Weights of a small transformer language model.
Size: 4 heads of 32 (2 for keys and values), MLP 384 SwiGLU.
Training: a variant of Muon for these matrices, 7789 steps.
Each number is 500 + 40 x the weight over its row's rms, rounded and kept within 0 to 999. Layers, rows and columns count from 0. Numbers have three digits each. The size before them is the row's rms in percent of the matrix's.

# down: layer 5 MLP down (transposed), 384x96, rms 0.0937, rows 27-36, columns 0-95
# gate: layer 5 MLP gate, 384x96, rms 0.198, rows 28-36, columns 0-95
# up: layer 5 MLP up, 384x96, rms 0.205, rows 28-36, columns 0-95
down27 097:539474495529520525507444467433525553500512494434533483457496564487530502485453525466512519530421420460531476559533497484596505572537501509443577452536549602526538504493470519562515548450499532498536463459479445552472447493548511500528545514527542508461470453457529533566522507535533575500
gate28 104:551487461529538547514481551468484448518456529553508504494573483481450513500519469519462469527618514534431565539553461494457526560566474494507511444446444453467490449442536532503473535517484439540463536438506477561499498445490430541535437488479499473583480504470416542507491517528494523545
up28 103:522507489513480528510492513478510563547531424519475556495465466399568567480476505542517567489430472485484504499445468413480551454455585516543567465527466487474475490549489486411469490499487540453504473564475530515493608469548505508439456520440495482502501502510524495499483545455571531552
down28 099:539501395493506511432511437557472496542485504478536511532529510457490478479534512508549471484499552524462534512552502642495490518453534497527518530506471515605510464487455483502546515494560532431487505519445433486496464472420506464536538491480572451486526568549505530502576455539548553507
gate29 097:578516486519535529487446505544492503389523439510482534478505483489540461473515502632459513506524469500469572481477570559483505495506450411479556491498471512516510537501530559525433566522499506395497584540529531490455515536515482485570507505473555525463515559433511497489522515519531542499
up29 100:493402477490582480533514497483522559469531446525464517438459499438546534530422462581519529440504492477537504521501451562559491517497564524581540477478501433512539512504616484455511510502506593492467491529543500478529499541479498513520550510481489503504447509502485552477516442527403512450
down29 098:557521459482470503535435470536492519480494459445536508463479562513440546408569549474534477502492494532492513471507526492534524448458472431521419531530562543537484486481455510452508529455504503556517555439482432479493500567512545466470505458566592502520526455545586506528464431501481534434
gate30 102:478478514530553574479495468462541484493566479503447512499453472555505550486516543526543436441475469495525523460464459496515451485532455459484489476468454478463559481546539519470509480466422495493565524590401556447514494524500504549507501533579576496498482517491464501379486574520439474517
up30 101:549483473531521487518426472532418482511488460440502453505524521462561460495528414545564489556527494557450477507479552556529438504547525501477510522525570431480416512469546497504490560484504441569490509477523511450560469387499547508438494473476477529461488555511518493495455554461462445495
down30 098:453552486468439522528543500430497568483539514521476505519508434535505486456470520435536443515521465507448565523453472477557555479579497410530465547559506497504619491481422413531489502498540462501477481432479467489461505483547534538522508519477475490488436527530513473541429488506572521477
gate31 096:519525501530536560500461467431452504512488533496481595529566518468490455515503526575542484455483482538503523421558571433479497491497489472467537485492497475411419539516523514485422533474441513527443530476526520547480481436503522495507415537450595518459471521517522513518547511509541514591
up31 097:495472529557486527503496488502460474530489481497537537438487494518509492449520557574486425465533451514552455520488620464518519501455450404476515449577526500501463422484517516485539552429573572504510543532497479543560558543489511535500524501490438519463539486532487505490542438408471522482
down31 096:511469487454548410497532494501516531526538393485535489505509466551457531473512477503529503466484433434480465573474451495526517492517484470502435426493457491456469433561472485462524405553502514444505500488519518445560521512478444432466518466546492482557482511555465458507400502532501576459
gate32 102:575496531545466495514546528593540529466530403459501523512460441493557433543450482517510536502512514534534541529525515504517521597478529520453551469493532499519502548616496490530541499533533520493520509486495513533421523539466503524488408481402498546490473457468528521469528475500567571467
up32 102:478523501504523510457554484466550525440493465477553391499464457477545459480494610533453442505481484482526521519526439489534510468448471458469493494551537493467429485491569467433473528496536467481512490453487535600468435492570497496543546560493537446564451535497480495554478544513543439508
down32 103:525485449482460508524419455458500573534514447503484580485459491492396526444540471513481459465468599516448548473464420547480503444445505432474517580552573530453488465532474491496530469518479469514532533446491454549494476450523468518430486469470472583496498484481477493466546529492486520492
gate33 106:539479479466482527510455507429410504436457576590490558533518473451458583562494480518506458478525516534533487525477542534524458474539463539521460502493487452468499424554532525446442509517445492523479602445469468517503439543429474525497506518531559482493473431516557494505512449490441511521
up33 106:448484544456484469490461491530581551559486503497501453501563479537573479544442546523512505590482500458564553514579521495567520483440538463510472509555526458548492464544509459499555505525522425547478471517506442568479495528475528529525430433485480441480437499517438570472506514554539477495
down33 105:515481493457483569490480520429445500470502506514559538482491455553508499471509572447477527572463494464540505406505439512502458434499515534476460476482530482494502507488494536500463575508452501515519503451523437409547385515450496534487455512546551421496511512445487470429534545447576483479
gate34 094:530514409488485489507514495522511451470441503537565549465512463521517563479573523518508522463565495488530479456502527460484537505512467454461434518447571549502478520584517499528484482477508516522475493474517457500455506522532382492512557440523606410561525412486544491446485459492476476537
up34 095:474430570473571520521537438508527531538427511444535505436455530455546531520498550575517416520467499498553495485527499466565515468473468471544532474527510508517565447519468439525541533494462529525507578438483457569535553489435555518466502493493482533526520491563527444495546507496593526506
down34 101:507504432506487455492439536503513444507449517493463385568578489551521468519517480483511473508557512491518503458479452517479605505534436479512506477452547423480477532417478521547514522512532477493426440509550505453491478521501487499544513469570455495535559482421534527502537513471487405451
gate35 102:590514504504532528477530535508515545530551488515561446561458430496433509441531441510512478521549507535474514512506541452540432517560575520487514507497491554559431467515531528515576519446535481556488496442441440482472580481502492462525476525507487549510407448499511521589561484505467471493
up35 101:502403478575547497570503486501510547587466484468470520518543500430475503584451457489518488486523524474480511517497498488472415477508470451450517531472571543510433462545531525489575476481528554528555490537460488453509461458466516462515519464488559425505520438575497506557490572501450554473
down35 100:561474547483464460517518473564529522416498486496476522527597508525512503437501551535513437487469532489500574524538500445483501492424469530515457448562497428534520489429502499485494493588492478466452508460598542529547396494542565473462513427471545458508483509527545474461480504511531519508
gate36 103:470507493491508501443580554559518502523432561472509492512584548446545513436478484415500529508462475461543508527544441497547439437495542528470483472513508436553480467460536496484506510481525556481525501549475509594530526463528491535573593533435596524536474499518545530520495522482471454488
up36 098:488474464481462483578511502524559514474516454499421453535464454512483454479452515519535455486498416492447488571541490545498525415507442468513504438503511439562516512517437575439493497478517505436523450498549551546574517483531451471554500471493432461573512459476510515515410506513493568518
down36 097:590507540481584519484492509473573493512560561507448475517519529448488566527541453497565451513490484515474549484464540540495462518497525470473537496503442493607503419524533540464469500519443475526470432521512454416521424462462515514546484507480532483460483493506555499437449494414551456516